Weights of a small GPT-style language model, trained from scratch on English Wikipedia: width 224.
Each number is 128 + 24 x the weight over its row's rms, rounded and kept within 0 to 255. Layers, rows and columns count from 0. Numbers have three digits each. The size before them is the row's rms in percent of the matrix's.

# layer 7 MLP gate, 768x224, rms 0.0883, rows 427-455, columns 0-223
098:126153149133126118115147121125145162127085163157120165118097127139147152131138138121098071102092155118169158138157142111120142078110149124112129111106156108129144135142151118159109114096097180110111210122160140085122109148123106135136136093132141157120129094149124147148151138100132126123121146132129133095165159123117150139144110088133140148106113101179116097126109151151111130163117102066154100122126186107093133125118143098093158110132101141115101168087100087127187118118119090126127076160102135139113106114159121116090118157176114123138114154094138109126155092119138091137149140118107146102129115166125122098116111109167140153111122117127131123115157121181078135139104
099:122135145093143129100102188136077105131113111144112140164123100128118142080110140171111194139125125146107189137137112103079180115192160103121141113125157129107083142111093140127120116122122105118110102148107153095148145144109120162156110135117116094120146137108095084191120112136121146164154123152166157128132094123149152103137059113117139124167139126133122115124101124139140148111148113079140122120148138122152128102110131137123119097121151147132124171143107095132121126114162160127145101129122199097135112118122132130120117171132105139106174120086138142088109124143129128116117124139173140096135155176133136128110085139124134115146111151082142103163139140149124094130089
086:113107119112077169155104122147139153121103170114199133132139112129116097092093132131135145128110120106169125149153117111155134113122129110101112098108117084150099101117165156131109139127168155128135129146115130161154105108106114115088117124085130139121126114107090117161103150126182097138134120110100159107061121148141107148169165153155114088166134133138102128131120144150176108149081126115110105137133106135142131128144116145076130107138138140169147124124136067131123109140102139191133110111120123138172184152147138083147150157113133131149128128135126101102114079157108122139127136125134125182120124141159146132111130137135110099147142112151059103165153155111176131113148
100:082159130124120139148126117072123106132155107122093148124097146132106091103126186140106114104112128073169136157133146111136070106069124071161082128116162127139129117133136143120138126137120116133105132157136130167135140151109119104142133087156137121145110072131129171135111127156192115090121133150151105084117136104106122169097129089162164117114144156123115106111123139137137137121151166111129108130149091161088110138124124120135099158094163125124141132157157116078116149105083152157150148164118165090112155121145113104140176093110093172144112102100147156126126130140133117150134137127115142117086104139118122152121079129120133135126146122145146104114185164137125098114150
097:145086106102114170132128127127121122148086128151152108091105132123140109164106137131081122121124150071172101151069119164138111156148167143144125110115108109116141097135118150132125126070157106117114146171149144101153148114135100093146124126139088129134142075136095110157151114109137137121114155169143159150070140129130129131151167140152166140134129174116102144139148150161158128119157059110140115064150141078084129129114131137111124124099099100111130142149158111134129156119106071106146135185079139147172136134127088113135149114152125116118129123140127102130172115107133113112126132113118104166109091123089113131106120125099126122148153113127101096133093164125105097127131
102:104145139155102133099125189118137154159155138157156141098154119117101174154058119144164151143101127121093097119121137106123121150114088182133122114141123110122139147131111120198105107102132148111136138143141137100116147184115088150159076123158115126158154143089131108166174114131128088150153134087140119137102128100121172162140095137138154134135147150108140135125110121116109190129114105111122125121142113101144133151092166102116149125123125118144144120126131135087188111127123109110117122164152077164134128089115174099112155149138136185149141126148128129105073138076139139136105106120121168122117105093100107101127112163103111140134099136133089109112127150136133129122138
101:163099174159125169145186132124162148140098137136142122126142136162153149123091153113138123125089152125132079148141141155133169115101172116172123155116140124118145157121145133126145106127149103141175116122118150120102138126117151141151095104116139155128141147123156132107142171093075130140148126132130136143105131098164154122112116122096123122154100133104110130123134128126132095171177176147117145149114179103107148128107131139109109126137090141113153161087112135138140139161154112120095079124070116117139205115114141139107129112097133138115115116134125141105164123117152105121111114113138130146139108098159155115147135096163199137090111163155062104185129132118108162123088
102:149142127133127139131150120151144118111112147161080129158126144147123171128110149169141101147133129124131109125107173099135128132180144157141120077135146117117137113139093131125100138112105114119160135178135177141120181106134099128161111183091166132126106140133106139168111116104113103141132131126126155173105168114132137142092123116111116132118102112107185128098108147130168072128134137105154134177123102109099100112109112117137126106119135102104160127126121101125147128141140121143085108168105160154091124131139120116121195099132094113174081161161117136135151138136126153088157100132156150115195106092109138154127140134117098124047115080145139108144152121142117103122138
095:183090116131130105118124163128138098096120113161131150117127123122115092137138131116154135156124092109130159149145074146098107136155123113150184133137105154094091104106103124124172175138088143125129134102187122142120118142158121160154094154175098108096130130093154165139148110132113125128144145112146105108161093153127108111124132106167097128137122117135118169142144117176150147141159135133126090109118098154176133129082142123118125124120102124159086136133152090117104144074130103141138162104151094136127101121130152104177121130162082138133099125093148115135124069129152145153116109076118093092114098104146103154115135138100106116159156124149131116141134138099159092175154
101:145135165129156130138136155155163127138138104109106128140090128122097129115110163133103125154176130107142138155114117123091110123152151084149157136107148134107156158113145117142158143098116149094145128160158144095105182104134131142145115116091109113129136117120161108146099087112144143142160074095101097096162119086095099164149109133107145147130139117129149166081123169155145119116121130141111110133127113153139152090115148176125108118069124128145088148155141121150141171120106127125135132130132130072184091113156097154168113091137137142106127067124134135149113174089170121133157121165151125139104119171084157127141150113129127132157130127116134125188131098120155113092093
110:132098093101095150144124129127130117096086155114126131156110113166126134120117096124136117121124081158128129119151080119098128103110137134135101098118107144068112158166137148134134132127117094118130160130123175149146096122102150143202122116126119179130160160133118129225190148110149102103114097128112162139110132100131117181138084110116164142114115098140108110107115191133147132080175118128145110111140144103157139113141128118128097110112128117114115146157158135114129100171144149147116113136136120141131127117130135116141112128129102163122125127132122125179140132189125140132147146078106129133131112151126131140124166111107182093140158128152131138112146197157128108134094
104:126107136155107146128136121109110106130156092121149124098124105154169140131115120124139110170101154085120151112134111182076161092114148174158134130156116098092085130126123142158078148120143134131155097161156106167080114116141113109118146109099132122154178103146111092136146109097078110111141147074111147110130139146145184214126092136140127076150169137158124092102116120087123145096142151097132150114130129124165136135109122152142138126116136138142119115128166114096128122149103105138096092182099111093157127124133117115126133107130196164149146075138138159130134126155137121094095135112136130134117116094137105121126131110136121125130151132155116093116152143125128166145139
103:119090112089147107098120102170078131131083104125109131142153130144117118096154119117127120201124163134195113112128112080126164120116146158164102116124137144127148106145115131130107094116139144115176147108121134119158168163102127142145137118091141089133129104151141150130125107141134114130137041151133139113148114133128126087141136112137119158126129126138137140155117137096144083142110117123101098125156121129088154137119133094180138121101126121119104166137157097162117128106131126160180114154166111093122159088115114146142120116167135113132103121104114103157080103144217138109093132152104152109107114128136144108121121159140140120126071102093135135145155141121090099120122
099:112148092085154156149117123162122098129127151153152126148135108141138160101074120175093111144126127130131132122155122141132125100139115119139100098070150182083124102153116121120121116064099104127125111139128145114123142158142123146131099094102104083105145112109147081163153119106143109124169140086148160143111117127136117112134122128125130160141176126110117163110119140136126126139173097122143110143180155111153106091114140154153137086136094108101145113140148112085176198097144156113118151143132149138165142143180119085144130110135140155111144126146132117161110125157132140134123102143151121111075091159110138121125173147121102125094119095163104105108135167075122143101114
104:131125136126108131155136158143108119152113101116120178137097108146111102124142111119096121094173149100113166113158143028117099142135128149159094128151148132113139141159116143113130124135173106151098151165140122118148120138111093107144123169130151125137131110116112116174145151109157101069132137131114128142114145101122131123150114114144168140108160124122131157140111149112140127143113125130186090141130142118146125109082119102149157133107113179112142102115195118154130130066140118130120144154133150120164143130121114116108128137123108099158105152115164142130087117149160115123126129171143128156130150171133195143084117070121079107129101168120110164114121146117113064119131
098:147156111176135117116110166138097136125137127124127094147140089171097139079121131129141115132119144202195101117160118090093115094151095123177115084134089145142144133116110163123134129140108092125100121080106134154119073126141123151137116124106147141146120139122128130086102090157077136097106133149104168098132107174136137126154101121123148123095126099147158132155196152116124112139115103129144113132130121122133124105087133118154136159076139095158131151109158111124137143142162128135111151123130139094115099140103156139124145097137138149087125108129133108128151108119157112094113092157161134134124163119134193141098168116140132163126136136101154153133137112114165093178154
090:111177102133114203139136131136159104139140130160156125127098122162139133108070138139131164128157112166125120170127104115131170127156084090109124115110153086141154130166101180155122108154136172077130130138114162142135139141105164136125122105096105158135161129109136133141108169121107102159108123111134154141131107144121134136150151123130122098162103114137169103127117165116136103164107103103108097123143148139141136125130122128149133180129094139107151146144148120104161162123123104111126146126156118130119152125139116108162100092112157147083111129167170091154130157139151096137113178079152177161114126161100130120116135122130122077150093161130083153169162147131126138142172
102:143120141106129137127177139186111121142132098183119131104121088107156144130124112136188113170096147122157117128127096131145124108129126171151139052133130122139113144126147110164068116076106105128139122150132132101096135109146162135132127124122090150130148099113173083147091134145130103147150136126096079139130122140104139131081139100159139124142107120133141131099072135179116085111127081102127124118132138130088093110123176138119107089159065143135144110142145103149071103117116102128131101144144130135175110105153154141163112129118161115152152163102145153101127120128161154077168141127113116120107130094115147134122166137132106117111160111140121127136161137119121107138144
099:176121133173106154112166124069125134132076095159139103163117142181128104139050092114132096127162115105141100108130093110148151132137181139141137130173133105137088122120158152103125123130132092150166122117151162133141114141104109104139119099108156176143132135121123135109167132129136090158161172163137142125150046171141158151129150127102106114125120125131152143113116134112116108079092114138114173124130105122128164168115122117092145108126144153168127137128148140142106119115126155142151110138082102100137124130119108109133115113089115108159125133112142140150128141124106139172157154149192126173141140103116107091126123144133143110136141109113114091120110157113170122158121
098:123110126144096128111143120105120158102127141117151132139090149141109118139130144096146127130107161096134137147154110110117141099079110150132145129115168124113167109119150147132135110150142139147171102094108131126159165138126104094119121125123141151135154108119108135137111125091138171123107145112156035096098127165097182151113110108131119116118109102142103119140074106123168107129121145121163145124154155158120138138138139110175121105070100121169139136143120095128141078168138135108114119126145119154107144124149114111103123087126132122162148146149093104171140103146095137129160186182128125089147130119159154158146128161132124171114185143134103119147116200169126148164150
102:137166184175109165105162160146130098134108114112143108115123167129130104115139104126121172157169133139120167104152106154115129139144240109159100076161114109136136129132144107123119075068142135130142125145176138113113104083140133154133153126146143154148119171140158141134129111123128142166110142163127115097115138141109117125107137134129148096154120140067132112079131137130131154149114180153127135089104153090089156096137091125137129139130110171132137121099144147111157150112117130127109120141147099144161111116171109147111137116120152150122131135122168155089128164150126130142158102132111081118154099155137139149122150111149085128121113103112147107158145108131127153113105
106:197122103087137132093164123168087107093126099182153173128104100133125134133077122134105122095136090147096156144153121128156119089143161106132139150119133151098128078126075133106118128163102091150138108147133137125127150139137160119158166106116119126160164135111118135124126119060184107127102135134156160107123140133142123155118105110120154144118082114070126077120085189101124156155108119137120150131134130136129125129102126117154130131119123123138178096116123110125187111139133152109143098150094122131140135073123157121122147124116142090115113119144134093137142158123134133145122118103087112130132139103127113130126120129069140122093128096155074122165148121086157129121115
104:140127121119165167124142077091183127102094139146144159158062141122094142093129116116136130112117135142107135148147163165107167136102112158172117144117129120110149113167110114158108157134119108159177179148159116153151127127136105110160138146126145103177152078139186103144140132131159159127119118112138170148098153113141129136098154127120140097131139153130136141111131140102141168111089150090148106098131148126119133101099153098083130124153093156149103141104161133121141145118133140143140103110118148103124181156112152139159129185084146160115146141124112176119138176118169124151120120133129123158122151167121150164145143130107140120107087132124142125118200142129110107133119
102:132108105144129121152076126108130122140172077125081116150125074140086126106096142073109166115137129087113150157160093101152135163118153176143102092114113121141140019144110121110146136153169122110125140146128097146106125114136154142103133083167094125133139151094156116143116101077131146093138127142130113101118086148139145126099136108132174135137132129132139129117135099136132159166116117139147172110144143090125126113121127096157144140100188125096149118149142148114131115142155109135137117105122133139145096119118137110137121122163135123088159116104121127138096134094101100113117128158137122127128135131092182136098104117143150092099107100150117115128106153134135108053140
096:133131180134107137162110129184081140124094122138124129119084107085158110113095088123158129086121125133134106160092120088120103134094133123125119085122121118110130159111098117155095152153125160160128132129157136135157137136156167170139148130155112143110118120111110098151100170115143109125110139139124113121134130114150102134121098122152142139095157130110157107158114126149141120134101130138117092170120161128138108105200109142106084171126126098137117126170164102129085117116106092165107154141161101087165102060133132069154125126106118123172162142134135085131075111160150155115152162094097121112138112104136091127104130148122121157122116113139131153155161164119143113107123
096:159128153096104141096130168082077107113133109113081150148112156164112119124149143143101082146151088106127084172131143140100114097135127140132112121129141146122100158134140111123087103113103139147152123157167124106138125118093136108110144111093151125142128065137162127135110150109151133131146133123169129136149136153119097156139128137130131123103152143116129164142136115115084113129097125095130117146118140155127137131111103066144109141128114137108111082104092107082112098095111128147101099117142140071190143155156129094095156173120151097121144154107109194118082101145114112106144116120125148114156108155124116134161121119081122133145104098090099176121101138132105173111086
103:165135111104125118181124126122090154141126134163106118113098082141112128119108121112109119127120124091136143120136117130126131160162145090161100047104130130126116098155154124141141124131140144126136136119107134090100098116132156085153137089159090111160137149117159126133117128136091139142158132135124139124124148153169150185106103163104128115166166160092081088101178155120164176105105109130127105085141145134111077107094130123120129127101112119148101128132148123119112121118160101083101139115088115147139142140132152161110119170124158119135123142151160139116147153106118110122125123111107178106102129130132133094116110117116149121090122178131066132173124199161171141132133
097:128132113136147098141104173137145132123112144135147121162085148126116123128108099122127067161127139175140075170136124083159120123153125132155131122176141131081137119118128157141083115129151124138100160136177134137094177132116117154157131137115138126133119151104107139120124104130130164112127117114107156150094168102151091145156126125135121098149143119145136084107115152172097124138170097139094119145134158161153088075130152118149153100094127111140128143141147100126113154130106079141149104131140095126120147127077081123142117129120104125137071158118077125118122113154094124087128170123160112094130120088118139105087081111134113109068123102119179133139163115158100141108128
103:117088123120135097151111154130153136156096141153130112124091168146110140101097152142124164143132129146108139151128120086078146112153152117174135122191119156113109138107158123150135117115118104113132143170152153114130157114147138135141125138141108130110154138108180117130143119130119161125152100097142143076136162171131151128170123119115130107113140171114065174123116130105101122114136153135142121116134130158099138147085074091110128156071105142141141145123154127137175113137123141138124197155121128174149158127143152123113184131099151148144072161133158126140125146135119116147160111143119173125097114121124129138157107155143155159117120138195100087107154147141105122094167